Each number is 128 + 32 x the weight over its row's rms, rounded and kept within 0 to 255. Layers, rows and columns count from 0. Numbers have three digits each. The size before them is the row's rms in percent of the matrix's.

# up: layer 5 MLP up, 1024x256, rms 0.0648, rows 417-516, columns 192-255
# down: layer 5 MLP down (transposed), 1024x256, rms 0.0387, rows 417-516, columns 192-255
up417 128:058102146116132147221118136087160080093148174174169107139111113142166094156174110144104107157089092090153118078114181110130109059113069105118166107100171176120125208159130096107146087103093160
down417 194:220118128105101076101167098166088190145128131113154105150096148110120090094100130141203174117122115100099148127131075160115088169124153183183111160119112138108153120134185157090117148118126027
up418 022:158118103159142159147102116098177160091103103082112082115151072164139053145132108075116118185157084135167173159131159148178097136115117171159144109109068126107144156175085154171149114130149141
down418 008:135094158099134036083123097163102101132082132123142083135139165098121084089135181060169106132101184119049094167109130084110128091146155137131146096073200120107072125093111150080147101149112141
up419 017:110129127070078153142177088100082186156142171121155092249092170110146099080135205138147118142086153143149132133126079051107096136102104149092148139108087142126087094159125158137169176111151104
down419 006:136102101177119138134087161123134160041150079136180197093127110095142114101171108115135150159121110144107145081131164133133141123157113073153099049149125120111106107138140146129139088162116032
up420 017:150146154137142161126177114063113078110087129093095125170123148154140157123104110134137140072140090185090136084184123147148136113112117144172118132199123148146109089126113081117088121165075208
down420 007:036157076169110089119102093150126184101089130125067133080156102118105124089189177157134137136084201106118124144171153152102185117132151135134133151140085104095127104118123117120090093065138142
up421 022:158083158111113126135082108073092142156154155159063122141140132136139110139065130164161092179092114140131102134124044121121178070126136100050094157140124167155103090049152133086135156136108124
down421 008:135132160110119225129137140118151107082117156168197157143109075118138144170096087135139164146157171099156147100121160133121139150131131113110140129145153116068121120190127132129101104126144104
up422 067:165117130126191110128088154148115120126195120088132092130089136139053118123104147116129153129098155140162136142134129135164064101129124177146146157147081115145105090157121140163178122114135124
down422 054:094135090133084128161158109123151193089084134149097119118147097121142144115173113125132081171127098115075144088135130099086219138133118108148107062133151137067142161089121122143105097135120089
up423 021:154073096069125115134151078164136111101210116080148121125083149116082083110086094172127128110137158160078135145118125120133102155091131173129143133132062170141102087157130088068179111083150116
down423 008:120129085089128165085144160113142141097134105100116101085115103123120098126172138141133149171087117190097111085109195121150197115129117122142139125144061125126113117118089116101122078103156095
up424 020:083147053163149183136145110108087094095068097128086134144091124159143176137139080127123090132122116179115168078176154117152147165104065161215155073146169115127133057115109106125084181129136157
down424 008:150162089127174141083124072079091173127123125113119118103161108122114112129122174128143109154085202143121139130132111110129181153078140136103156167175060078090102148115045140159123156114099122
up425 021:116142150111129070132118152174127140150110135142085112124145100098094104133115197131124108088061187142083086133130202153094162103112124138081116122048219170156133107175127157138135131082148115
down425 007:159183137128191163142147038178177126138087142156132157089129155132190128130173111134090094078165115101161129136096113120106138183056136105129091089154144132088181129116127130139107169107168070
up426 116:124116102121134092130120157088137113165110144210140062103154088113158125079154132083186157116126114067139120114100107132155151126145079119104142139054102153168144109136118176133185145122110168
down426 097:157153085098130121132063139203157111154155081183150141131158126149137103108102100151179075146153061130072142193106175086090119059161168153144130170089135093115074114141117138125082091122123159
up427 091:204167151162131148182116162125126101115131120156128140122157159134122104155166174178147151164116148131118134000130154117104140123151076154134160144149131124167093139109156138132110096120107076
down427 139:178158114135162135160103122134138159101098129093136152128113126140089143128124149161197134075120140115117109133141137123130101098168107153248154116102114178130083142091132110178117129131107097
up428 133:110083124111132094156103209070115108084195171171139086139131126138146062122145057140216172072122109117151150123132107139154117132194069110109163194115170141179159134131131193146148143105116120
down428 113:052141114164128186161126101135161129164106114105105106106071086179156120171114156156098067121161100116174136148154247125125120111120160121136124120160152088044140138187110093100139143148103112
up429 153:129155126134152109117152101119160112105107127184137100119112095147133118170150076117141104131147092164110112114172096165098165079145094103130093088121137173171083167127183066154146041117105172
down429 124:126167116142076107133107176088087096099110164101102165131130139152132114117156111144061137120143113170116147105111128103117148133143163133111075060099157124152081178127115155131172130137150241
up430 025:120134102059095120173113099132130116134192151125107121178119206121122130143100176138145113099065147173128120127136076107062149126073121098077110138119134136164064117088159152103130134135085100
down430 008:125107121134110206149116133135137137115155142156159179087134114132121123138119082146116143140158124131147155066132223105109097145146143118112114156163147178100127133175145123133114085137167064
up431 148:094131093017104145117123122116164168091130154117165148071122080171209101132101142069167144109073144099165164109167144125088127026090153099105077133121159164176098108129132111096130157107149087
down431 159:135132147163126152145211086161131170133127176134113120108110106091105198141169119117146090163150141079119084128112159168144134121139101131122126099142192088111169147145139191105149151123124167
up432 040:114128151093116113150129143129110102154136175092150105144046117070079085143100123050148125102107127166133141142136062102168162096104113093125170078114091107135112153107174114109120161141122121
down432 019:097127134146111152168117103139137157081133166131161179131121120148136142127186090165097159141106122104111122112169223137108138132148152153156086112129138182078176103136107077140100124106117098
up433 130:159126143115153076177117117075141081131124065173125127170125094133101139098168119106163136111139166176098110127143090069162161096145110106143118198125135159147172170174146122104088068115115136
down433 109:090109090149122149106088206149135157142142109201091138154117139179173129177131113158129137179129095116101178156123195143129071215057104144108139139112148133127075096162088126150136201186181138
up434 150:146073098070136094086107110108150085054137123182134053126129106102161140073076112090123110116114079075190095117103154135196150159140109161138120087116181056153112079097099215113140117152099208
down434 171:107134085116115127111156122126186096062103158036102146072115105103165072115148128106128077194160169090128164109113198103130102124106110197121140112059199115134154127171140156124099153088056154
up435 018:072135139129104107153166065155141113123176134110187127151121167076128116147093158115160165155163114163151155127092044092152204151099115104078178085139075105123092106160179133160219170115189136
down435 008:115162063151097150080113179097108130070075134104130200116137110148133156165160141137067132106136152174128104121156166146140114113097076080147108114156080111178126130155129124098139114158148087
up436 019:155130112100100124140105092127113118119190098092112175121123076087125066113163104143132150189111187130156101165086124148098109141081149149156108138093115133116097138151140168085047170179118097
down436 007:160102105090096203175125094101106137155149189107171073134076147161167094122139087147131140155118045191138141076099145089159135145110191100149138061135110136155103100172173136121121137137133160
up437 115:102135127130117102139101138102108099162172127148150087086112156113164045140113116077131162135106177143164139052112145167150122142143118175115138091108159101186152106084148155125110159140160155
down437 075:170112193155187078142139148084146115124154136094194153148129136077149097088106128120091142143131126075117102102137087085154109137115146163197107112075203068104128166108137114150091123155140176
up438 023:101075137116112165086060056105063137096150115119119125105131092139138065162120142115152081198156112181143096165168073103175115139122134151117156136122024115105122112145125118104157141152163117
down438 008:137104160081127115125139115116138150129105176133121114147088170158126077105138131098128175144118148110158135099132192116153139096200133098092137075128140126122100079124093120070138117162121108
up439 016:121091025184184138080143135116149088119126124101148105134112167135175182098131071143086127130178131186091136099150173115198141174121102119174158070133131119138172053106069057122121158080158134
down439 007:102119137187143134109143116136103163112110145151099113180154121109108117190117166108138133166090135127133070175172151094107127146097161143140152117144130143135069163088039137134131140143081113
up440 018:135131146095142042116112090147139106125170131113120159149143144162121109128139118093175135124139118094123171129062068122112173103123100137102119107123068132198140156101078110124084082129094140
down440 007:195086133144132146080056185094151108147159071131186107119108126188151176158068129162118064107144050047110112092101126159119109138141182105119133163096142166086149156139132115166128167143121134
up441 026:136180137084127123140154043166139105120191103122110179136058191127115102103101124108137171114069167117129139147100080142088119110154124131157162150112105111062059155116105146111123118127136096
down441 010:119151090162082175115122184122122185109132118069140163119125128133132142162143149173125098111162076227135144091135169162154144113158131092157073122165118170202206128151147139107156090109170117
up442 137:121133100191136116150139190098128114101159146195159091097045122055105112109122166093098162124145091097134082112177091134152140188160125148120111147067138123121115098090152094107101118135080174
down442 101:121112076106140128125151117128147092141048119190099104148151110099187138087089168103166088172104122094102169108154144039099128112161190131102142134107116144190133152084108151099147092121127168
up443 019:142138128083102102153134020135124078135163111125131126168125185122134104096097103152162120119063151155087105142097081143106144122093124117080075155160116187146072087134151113055162118232096119
down443 007:139121051154080195109133109097157148115162091063069183068101074187136149213094133160151113136170121126185116112139181168126115154105147127135148100132070111107111139139148115131159101152234110
up444 020:135131123162209112099110129096104157155115148138101145115100078103116119136117128169127104096125113156092160107149168117128109079097143106199141166132190102136161120126169094134052110145137182
down444 008:133122113117187167074146136196130117127109109099126140140117124116143075078058123169141120122109182066139102119154121150091197132085191122155105093131156135053134101124044140150100132074138139
up445 021:097136127113073156152157170117081082106120083116121115083104091112151119119192097103140169164143160076102118132127111115130140125141131137116127108110108125114133096087098107142077100119122064
down445 008:132092154133165107175144168063099092176093158161165079156113180129109086160136097129095147114105061223137134107118107139130161147109142169169125126170097154152088152161157185159145199154125175
up446 021:089165107153129102091239127100180083122148126154147043154069197127153176110128057130119126095091158096123165078112112089232136143119097200144121098149122130144117100111119091131154081094102094
down446 008:074147143151186211145111119131134119101105078113146135115148059145118109144055151116121109137098075141117113175137116147089138132069092087112080083132081137080124133141070077128110118074168134
up447 113:134127174149145120116161138118108115126106170137090099154136120165146105136166087170125092138154118114097174100075136171147151131138128168115140120113097124123123177088196111180113102106124127
down447 108:109111122133119119173193160120160125146155143120136056098142129059142119136143105165157129135155111177171119028077156131126161134103100109098203099090163140140122151163084105117123104129158132
up448 018:124105050082164174099160072132093140124097188096144111158059166115153114120132161129127124111146136145141143127163118118133087151085099107207165114117088120145163136117085105104031142126163194
down448 007:032139120188119092103132113217096135097082160136160103189163129133111058087192082153158094140101094128121076119152153125100154112165140134132128106170114143103104090064133124142120106140061130
up449 103:143063136152108161181123169093140127159099139183133093173159148131117097119098123147114149103122121142134170038079159139133183161141108161123103122175141122135160216125178136087095177137135126
down449 129:179112181131203138148123177124109130130144134089117151117091140192064135061105137132141133136112135120111132170158117141127109134141119169246132129102137140122129151104109074137147133103117152
up450 156:079113125141107095163174094191180156122088128128135123106193140111073139140121109138125105164115158143119103094134161057161117152143161204128181129097062174073152143146133180127096091127160099
down450 143:113111142084130095147148119188108179089123087106161203154103123110115153173149125141144102157148136131185107113110180050158080105172145133122130105129098144189133128103072105184112198084131147
up451 150:128067205145140125130101135067128115104116125126145108148090109167077151092155082145085085124116093164163145119146107190159112163130124178140123097148153090118105154115169119104070104097112141
down451 187:133149163122196133130178124132082125169102132074151129120092130120131132098111163112093129168152148165181166122164186101103113115150179150131163136088134123085119109114153085145086133192138112
up452 131:187075157102139152089151132093119106050204101131090141107113118088093100149193167167125140140133139132138099135162076144142114092106061199116157110115203119123147141108209168148171179151122114
down452 131:139154128107110129177095131059110168141109166112164193169116156126122173167121146140074150114181161182077101101129172162188081144130152128114148071146137139174096175158130191084098107092139138
up453 113:058141128139092121106169150140137137161139101125103148154083158100180071156117136089118139207134084073121138074144088184118114119067109107079147086113159165131121176163087109116153110083128138
down453 131:133195056133086194137108122144150121147142121174080183108247131144151107135079174124098117182116067115113184132136119147104130112155140087104142166171134157098128150075095108107051138093129088
up454 022:127085147070187141165142092139061165118143181119138125147125112094079085139141165117146134131165103083107152173105106091128107165118139070124146176106111049111115180146161131154086104129087152
down454 008:139184093107086124105112163160151148164118104141139135153082158143106188096149134140134152128135117136132141088128118163103144127170109082125142106168153152058168073099147074131144028145132099
up455 088:133084129144113124159116122110139155217162121163201157187166180107083131134088142128186126083172121155154189041128125111177133147179127193115165143159158170126129158147132166122114125126103145
down455 150:175107161112226126181133138142104106137121153095138112146092123153113129076076146119145159117092113115185139168139125130136080110151127143240158173100106147136120152107140149126154121137111128
up456 157:140124137132121112184127125118117190112127169152161123137173148158097129047150185110163165160148138157147103122150102082128111119153169109137160185128098150130131154182082126135123121114129144
down456 160:138172082139105134083176140158141086119110128160099082096141123096117109116142143103110127164123090108193105094156133114089100163120088089138152145091122095128122138109141171151127128109149153
up457 144:061148087094143156132137091142186188111127118134084089123125131177172026109158138071138103196113125066108118083159172119088120076156163174125156154116137161138155142158167145148167110037119094
down457 160:133140117149153103115069142149114148204112089154109138117115126110140161097096128103133161079084138160055122128135140153077107154160090164137211149179147042126136110185105167122144152139191161
up458 146:137138098044106153117103094121176127087195131169154145160087116143124135080105179117130109180112139104103113124143159133111108103104090073122112109110168134172134174152102148081124130114074168
down458 130:130131109149115128164126178165138147122152130122100118100184112115127091159101109125136142207079053121115139115095233177183126124177126186123110103109162146134170115123107070132124099142166164
up459 113:137153087113141133135121167119177081097129118171091102131104123106118091141160110100059152109130141095151131119111107140038090147086104162115139104092103130154166073112134153157161145178141135
down459 087:080115166115089111117133097125077099091162123120182105124106102119107168176129152147092086147165046083134131131146104104153119099074097070147154104074125102117128166166170127125065145150150183
up460 018:145171069131101185111131180115118131120164114110166148125112152111159143132104175172118168155162143133178134117126050112052189137160116083177149129134101144115117083132179147077163186155171134
down460 007:180124070136099147150148157088078102031099070064138144112076140105094103092125165119158111119072115152148156147088158097167145120184085106145105105160078100162112150133082129082157113102196175
up461 018:128124080088144110146130072099072142142182185129125132194075136110126150167157101120172110172122142187151194132083111132109104121167162101104132148181109163153095153099141143114209148202091116
down461 007:108069094166081223084116180159144085133136146144173099190131107140108175177147084173153133137131134176106143111135117182108140165104152159150116145164168135153147129117122107127168181194136152
up462 138:152118130159136122128111116145102059098121126139156147144095134078086122117117051152137145094159153172137167120136083150131110116144069116140068057146126071198127143093135142176116076151048122
down462 154:159175138110153117157163094072125133187121114117119154080145110139166121109103164111057170113126139142166150168086128122158162072130117095143130121110097143122091102132122038149141169148104140
up463 024:137130118086143123109120080132117143174160207151084082089054121065081117140096138177158107118093117123099166133071051121094130099094107108076169164101137119166086174118157138113092134124132150
down463 009:142152110111125207169127176154137157080099095150107216150085087157121160083171152178094170121133094101131137102154160186120149180143113073131101130120106158057196095137126010158124051087174113
up464 022:151156127101165101137070072117146117133160184091076168172101094153078107124137114123163120125104103168123176157136122111144160106145127100150156123099076115164136140130151137132110118219072148
down464 008:206091084136103216102134167143134119119144119146154180132132123166094106127131104157146105153173233097137122102149123151126142127174201153126092147092117178144113093120122147123116171120129161
up465 125:143144160157136158117124089167132086084135115126118133105124100077088074160149143154064155170152162161154174065106147109139092109114089125135136126087092136096122119087080187117128162163112111
down465 110:078099152158152089151146128182092142116133129136163145072152121123073140142090154128111128134075156137115104047146118143126133131064141097140119141102092158084096162118167164110086152151142156
up466 093:155093141128133103181130104159151106227138179159162113147151116107085090097085169140168168123157217120119155000088134128118138094173127162117146169137146128162194157144138126148137118127139115
down466 138:174115173130233116210121183134107102157156152116119125135066153143058112106119151124133148130086154124169114117151101115123086069158104166201121165067134153145115127121143114119124125147161131
up467 156:163182109127135078088141102086105110122121116119170137076108124100100130160081094156128143094134142123176125136093116135117125156134097164112182073180176119148116200081143127125109117126125157
down467 203:146029113137092120152086147118120116158154122130074168179123142092118137164070145188105103117174125124141141088094134111087151181167158174126135126081123115156145084169088107107103118131153110
up468 023:121138126133048100138089060126166106108162128168169123165100194138110080144134070103172110132092122119105086157137131138158150118097133153071099115120135123128080116149168145086093141108125101
down468 009:126124099092133128124092132101165155136139138085108161150127114172114135137011110096065171122134162136072128078178183158101049125082179087125145175139096134111159140166140097110112060066135119
up469 047:148132094124105133131131095147091075155142134124109086145048180078118101098084143133202143122061159141152119132092033096171141119111139153098164130127144137151080106097135119124109161127110106
down469 023:125142129155141155159110107092126198088142124126159149129144089147136113168168139166072111142146077164112151107182215174130154154130161102179132103111123144097205155134153088145103092083170165
up470 126:138113118052152082179094123093110109100128139125097150106156098099101134178108107145115157131091087123149126128114069103137081153149122164136110116133124118144166196079159089118086149135198122
down470 108:119150165188139145101134153167126128157173186153133122109106141167196078114150203159103135129130104074149123125132146133106135157128120128117134072135138127119116055145148124145077079142119166
up471 161:137081107121106151163110114162180099125111103159154114144089130162117109146150105143161181122150120229151136118132164124137066115138145144114107160118111127178159110105133148111116056172080160
down471 145:163166099148129140152133136161093119111131113153137098164073132090106102165112091153149150187104125145157110110136181175100144110091165194138145124168117152092146097095170051061176135134140173
up472 021:093119144115171119067131170150142133108124121120168117127143119145159131174113189158121062099112128224067132115166150154074141149140086107089146170134182104105133104147137137134184141076180168
down472 008:171116163140154093116196098118140161110112173127133129120106173109147115104177154137086155118144134121215135166160115050122124110142118137112111143145109117143121161130109131081092122199153085
up473 022:135134083091074121114111146114126136121133122097197088173186132164148139101126153121118162118103090103117115138140099132040134093130135134140037133169089103156133111154171155065105117161091145
down473 007:154066086106129169149098089155150091114155069128164112072140132153160121122068085122226096152122118040111153110094145153106075130170121126128139148104154181150118133133116109116119126120154177
up474 169:128146134175155082179159098096138161081150164101155116065153057099133090146144178090112123160122103101160169089211113111109097093182106146141153096145160161080098123119180149151122082065108080
down474 182:118092081151149082106173153123148130151113090131137155091126159125107139089117167152120179173124140180137142105133099086119091182175073154119117195113118120067116130098195107108085131081116099
up475 017:137147096147050125128206150128075084107119120156165110144092199102125149120069140111161153080135143130159038095104093130212103137154130138120113131108172056059115086095137118097105141063088066
down475 007:105177089126133143178145129173142198113122089131108092119122136139148153071125121117078078094140090176094194136147141136106158138133097141138119111125114096079152155185210151142148134084077089
up476 024:128152126114125081082089133177149147146165174133105126134107200080135118115103189141138144102027139100119145121061044095075119088079135104136123138134124144166069161079201121105137141057115158
down476 008:114128093153126170142138120144124107048147116094145214106137072116158145147151102163078166100146105111130121120145162161147102111081128115138065159143117179145214138127167096135106054056199121
up477 153:134135161115131099199098073150121189139169172208162093091141062129128115093092167088081188121090084202154171113193129173141134131137158120119156123141143213111130179111159152126172147148070123
down477 154:160161105110136206111135164089155146151183066100158118114133066156113130107138074117144094108125170106164125163083216163109166141125132100131073088120096091134129139148104127113161088107181147
up478 017:149140148106092202137157142122151084138131092160122122050109160143168114145133119089124168136184116140120101141122153135157106131133137155180096169132155099042118145126159152101075133066142131
down478 007:114142133074115129156137172153157168141074141088117073175133105082114072060114103103083107090104127244097145132141104117121180109098083077140108140123092118139173051143144154134154095118110137
up479 146:078116138094154115167083171140138105108132106139151076128161109110112115058183128087160115122163130145147125112144122115132146070132149100140103173121140134136155105167177093194161109127070159
down479 160:073117114097107151091140171156149114162152188164123117092118121141163117207139151183154139160043112097103139123129149105169087188073123194132149136113134070132041132104067130109088141164145135
up480 019:076179160125056127132156182131179134093199090104154133121104118219141124126129060125132129173156127139079084133155169132108098149199148123137130133139126093086144121123145128117235117095109097
down480 007:172091105068101131103138122086132131150115131087168058113091107182105071150168074116093136135161129212161163126117131103107163098109136158134125151140074117194097105140121147084130119129159122
up481 020:148160109152126136147090041115069124120143090135129160094095141102058075123067112158144096149115104202134157148125132152143086128121138148155153144100122135056038121157129100164115158204103123
down481 007:126149046078126110101145167110103199099077102098081171123068169129158116090149230128170102105123166151114100109154154164121181123122147087113125083106110080118117118129109173117170063138177116
up482 104:102131137131127079191100166102131141148130151202147122114124155151088042126132163166152206103065160148118197068144111118154094104146137169114124098149129120161118131120173178089116132123093105
down482 138:105106125090173116151098159146124092084118131174112115192121127130095085118157165144192164153110154145116175121102127101144112063148072176181143156099100162137134134149155101148176152127110122
up483 133:166086128184138095087102108162115119190113134132182050178073094149092153077099093108102184079160141156139143098154158150144124121150107171124108143110129135160062099118174127164138149129063162
down483 119:111126126119122176139140133055131144212161127174185049134080085116127136103159161100142181089125102151148110037165142172080079112241113143118131152101098094120081139088108168106132145158111186
up484 018:136107157144145136079132129067104165126138144130143098165181143155189072131096145168107107138107081121100093133130068094134133130104167123077109210128125105135127101142192150074145148145119130
down484 008:147112126134114214185161128201169149089114140123092101142082094149114102086083142124126175131135156075127135173147182132125154106152151137124119081113139146077087092152122129084088046125228142
up485 023:130084083112144143168100036125099146123155122120081146155108128111090114110147143143141103197120101161140197137128058086157091128078139120138241152056107179093100144081110112136173179167124091
down485 008:095185113085115145107119145088118143116071130172135168179125091129152062152109142140106119125148204139134104091104143117146125158114172066128127078094145102156119042143127180174119114138113076
up486 143:166119123146126083165113151156180151137142190127126067155103143131152110093140156072092141139117087098134125108163115113118125135141125133121092203071140096077155132118091166098106191105165125
down486 155:096119151131111105130076153110080169109091114200156174142131096101109199177141106143088083116131106195086140144124141103108182085132130129126068084130151165183143206102101082122149111128107154
up487 149:140178174099123124126106100167101092125140111151111081100166086092144121134122151122104177146179139138109089096122077106152137124172125090146191080073104131157128107095144156218200139208105137
down487 141:076068117148136145137111122144143124149107149119133068118113193065132107047168084120135118120173122060134110093082139117110150134149114161147146093116130145168193111156149121149066136141137141
up488 017:142163092186128114126165139102108108125097136133060112113101068030137231138157124132119163106094164148138159079098149135145113151128136131220060122102179115109148134156133163127149111127128127
down488 007:094123120145155120172127064119070101107151125116085108107148124087142157104114157135147109082092051164094127184146061146144160133089091132122115098125093111133159151089171081186187171062163212
up489 017:144127090094074194141074137109092142158139171079109108138122105092112114118110202115146119150091135183128118141129059077184177065103107117111193117091073114130112171133160159117106162128182147
down489 006:171149131174127150167107134125092114139106159153154148142089188145158048054108125148173152149167097109187104158083156100135113114197135163148065113110120170120121141113106131149121168165111141
up490 114:143138088082106137151200115106145050090105163125172140167124140156128127069099146122093113211062118119156104134106106100142096119188179104107197183134103108105122145095135141126122121088125141
down490 095:150098126131158152144143171141158136155180089100108093106173089127143089155185137148203084135108185077128156148166092195161098153119095134107139092113171130151169093067104103184142097131125126
up491 098:146130133121215129146102137145116115127180133144141144135128149131093125104093157136124176127129150138142133103137144135146066121137135163255154161130116115143124129119159130133136155110116134
down491 153:105126115140043130124140107115148136145088124152134122125167139105170135143125105122119091125131112112102110124101142122143203147119133109000111091121171105124131133132114128113126133160142140
up492 174:184146132114139156117142076128180128181181107092125096160087129093177129106094137113156075210167112098132139096147159169159071113165130122135145152080146050131135156156124154129144140111123131
down492 171:150172097128159154169139142171101100171095135122149148152080148140093116163097098132080134162161141104139153127150127173132144116122131115119107156128042114134176130174204126165102116162116063
up493 103:122135161112128100192118143179144117185110128190147165128159122116110066077119164134124175144117125144154214000130130150087102039153153154143117157171139129149181147113155133139141153100163092
down493 146:159121151119204138170112151113137119120153123091123100113088139116089192091102141105166142138127154158156110098142113136094157067130106173203097129095144130149123155111158106159116151134134156
up494 027:160121183090159071132095059141119056160156105132089167113116171110033134127074130096112109089133137146135180122118097131136094130099102138102167139085072133150094129124114117134182136155125130
down494 010:116157101082073124147112153111125234104091103137136162103127080148146137164159135095117080149139120091110114155144174136145140117120108088138113119115133135092165133088121127122149123074117045
up495 156:173152160114152176107116143141112094011149120184097105126161118151157090130210094134112158102093080135173094097167106146140132128095040117122148095073097150142148173114202166114099112161128164
down495 153:131092160155143084197094146193131101053070148173159134134102125113139136087157149161092102153168163109164115121105096155085113170177129147137056168171085135156080073073135135128114142139071072
up496 128:133111129098132089156093114101135115135182073141121062156121116095088110119112151078074147147110099119135161089154104156126095159130086161144155123105149107097223181154185174128169125131102146
down496 122:134104074085161148118129148115121151101139141152125119255115184121137079076127117115092122130149149089100114076162165143113119121130155201132100159104116115103113099129116124167109151122136145
up497 076:167143150130163105105142117142084125143156119169106194131119123150074131111051168145104166117115105140093148105153157143123083099130139131129153198136091118154122096140118096120139155073113101
down497 054:034123140119101172138136137130171180125141134115126094153132155095156103130215101136136103152130127112158134035110070140152187123127122167142110092173152127109159149133113104137127114130133089
up498 102:140128130100143137187145162154126092193139148186117109132147107107116064132142136142179145117079164136172138011103168134158122134187086142115151119097136150165200150128185176136173153125109113
down498 074:174134176123167147201088141115102104163112121077119107122078133142046158180103136169140132112128113084126137098164063131139092133125134202175101158123117076116139108142167048108158166104187133
up499 130:126123124071135068153159177109099096063137135125151114154111150180136102122172079162241140169099149076179160097151071090068111090133107136140121170153117105185128122133110095124148112165125160
down499 139:158056100142137083089113159085155111112149079162162087127146147112131107140151123169180134193134121118131141191098109183127124120100173125116091157121135157153122080159116106124143105068119221
up500 049:119149130101147079139114095162136045140134138112117138101034135094101111093120141070173177140081129142141114150082080134143126138119116111123145121132115108132114113088161153103122141164127127
down500 031:133122121159089160158110128087142215078119137121134142116175092147119137175141133175106106155132112120140128104185175154138162123135159133158109104138109196069169110128114094137127125126121118
up501 019:120133128103140143138139148153116092091123075115205170171138144140092183124061185167119139094109103163067100118129101147084156179130073097151087117184176055095126107088174156098094134152162199
down501 007:133218083125083156143161069082127178140149100119132133078131160130110166080100136138091108148131068092194122152149065104151109099151088125103133126113045105131112104154145146116090130128141087
up502 023:164177116173086181128153213139163139133129104104143156163107133137182124078115104158176143116138178176104105097191131096187116145156141147193137095156167081106126090120146102110122136078097124
down502 008:137087149153169154168105088108090151146180169148131096092095171099167121124170129148109140145145099163132174137150117122107178150144156145169103117107096110132097158188127165120101129091134161
up503 016:151075081116183130146117115150125093084098105100169135076124130080080193076109129123115170118126175099108104130186207138203132150135123148141099124117114120101147091176141135120166077162162102
down503 006:105139128115152108113140135098130098104125075124090116090128130126160096112037188131203073131137120116135070135143098088095128095125113187114130060091126148094113182079127152164144156153142130
up504 023:095141140123119117097088155134121169119159165117080160098161109120110128156085176173098143187136107181153108131186058076085150149121127083117196113088137114128098150093163135178153197131125111
down504 009:139166151087067176129152110149114106072109171144188122166120080115137110180182115151143141133170211149158131140162167066156135174127119119153104068131141091158152104128125173136108134101153135
up505 138:073124099132102107145152126183177172169101154133149195134181110088142140081138066173113081066172102157151086123157123113215130133121163104121172143102097118118142142143129127220152057156083107
down505 125:186151142079151082142111129153142094175181158156080161087086115155096109093139115111134157118144122120108150104110118066125134187115148147151129172198172128181085120154117170176139052152160123
up506 033:075104125100127111121132087124099173133113161132130111174103080110187084173145114112166077141092064145055164155072084096133194113101131072089127098140133077182138141123154130154090129130138162
down506 013:189134168156135150095123151091145078144134157141142186154122152146083131146120130187090189121145200073161112035173163122125052138131199118131165171136155177116134090133083095147089169155133105
up507 139:118120164134139088112101183113096099140149122111155030151130098095127127039159104098132158119182133107154171096111121121125122105122125149135130174110134127167143133090152112124149187166049125
down507 127:120162141119143133133195119115114201146105183189121194136097123165091088149143163122106123154070114163130105069123217094113138107076166151123092120099131117080095141120143083105153136100149088
up508 149:079114131110167124152189093132163095154171120183195135142127125146142117222154124123176167141076128172124115122136165098177110025196150130115092187083144142093108149124102130130125120152102121
down508 131:096135140131125106134186113110151183085133117108094140109093134117154143184140132126098113099146190125124131198101104104133142123113103146110080088142155161202110176173104101127122155092154144
up509 022:168169201139167078072137172125152149121174070155098127158149219133207129102134098153112116123120127115107159134150086085127092146090148175134076153158116098125116133173125119195151139088087136
down509 008:128085165078106127214096150116140174102113119144142156088097094120158092165091112056118159140186076091132117118136108079185104052064141088111140097099133146093113103153160133127123059122215101
up510 080:108119114129148109151109162155113070152176096186117121124133131138103119103069177151115151098093111186138142130127167116143047091160135146129142146114147117125133132136171103131153151065073143
down510 063:133141145131059117107158124110133175122061127078135122131106122133125144194163119085149094159137162106110135069166082139095193123136122118154107118127154133122162140111097123164150099166164098
up511 153:123132089145104158155105180145123133202103156150123114120130152148145096190128165119107184101103154091107098120100159122143180114123092152134163151086099141083139112123178109169061109198109145
down511 116:122124160092122083183171163156112190152120085163110118170187177138141143083061173135102153120111141138129117105094130125135117131176162110153054171160067135111139131154202070133177155191140119
up512 111:089110146094118106110113090109141167120148142154159088168129103131123174062203077169089153128148054108126146136152123112151164121065118128126123121112147134105083114182103137140168112162111124
down512 130:150136162163131119134130125172122107150089102107098155074141152139129087163073187087142123139122135181140082093088162162091082172180156147135122121162092147133148132054168114101077128091127137
up513 020:058122102165095153117087122179131115105105126132109176125141124164105066149151151056150133132126123138137130171130069149170108167184137174132103090119099136117125175105145125139098173139113081
down513 007:099167102123152138155151144151159127143064140090159096216114150168076132137087085052061095050108143145092099077121150129172054143105154139066126142174158125212107093150156121100149136140099114
up514 019:109097080090153094141141085126151130121137121105172106152154079154096131142145106169138112160127121173055154158141171170126132144062132163106090136173087125161120078175116117103145078158167183
down514 007:100108094111144168111075073077142134163093129136099073074109152176126115122128144137171156151104104094160090086120137171122120092149153122101148152122089168101109121093084079113086119199167142
up515 141:175146138125121099122091133062130136175153117167098082144119101136138149123121125118139096152146090130145144135114127127147140156108088175134151101118157131187150194143156154068130120101105124
down515 125:168172121149108140141143139188107106125131151145132136132124172129163130106062110153051144116114129131144170110139147081148114157073118120125133141153094121114122103169106088095134188165123101
up516 107:111088119134124163130137132068152128123170133147113113161060129184150141074096132118174139120118160151190125054145148141128101146157090126108135168111138153172121141121164173138150137106087113
down516 135:153118164123196141193144168028159088081145119133146119117064193146121113115149153156151151108106121134179118098153080118086070110132108137144131157116092136142123126127156151135103102132094142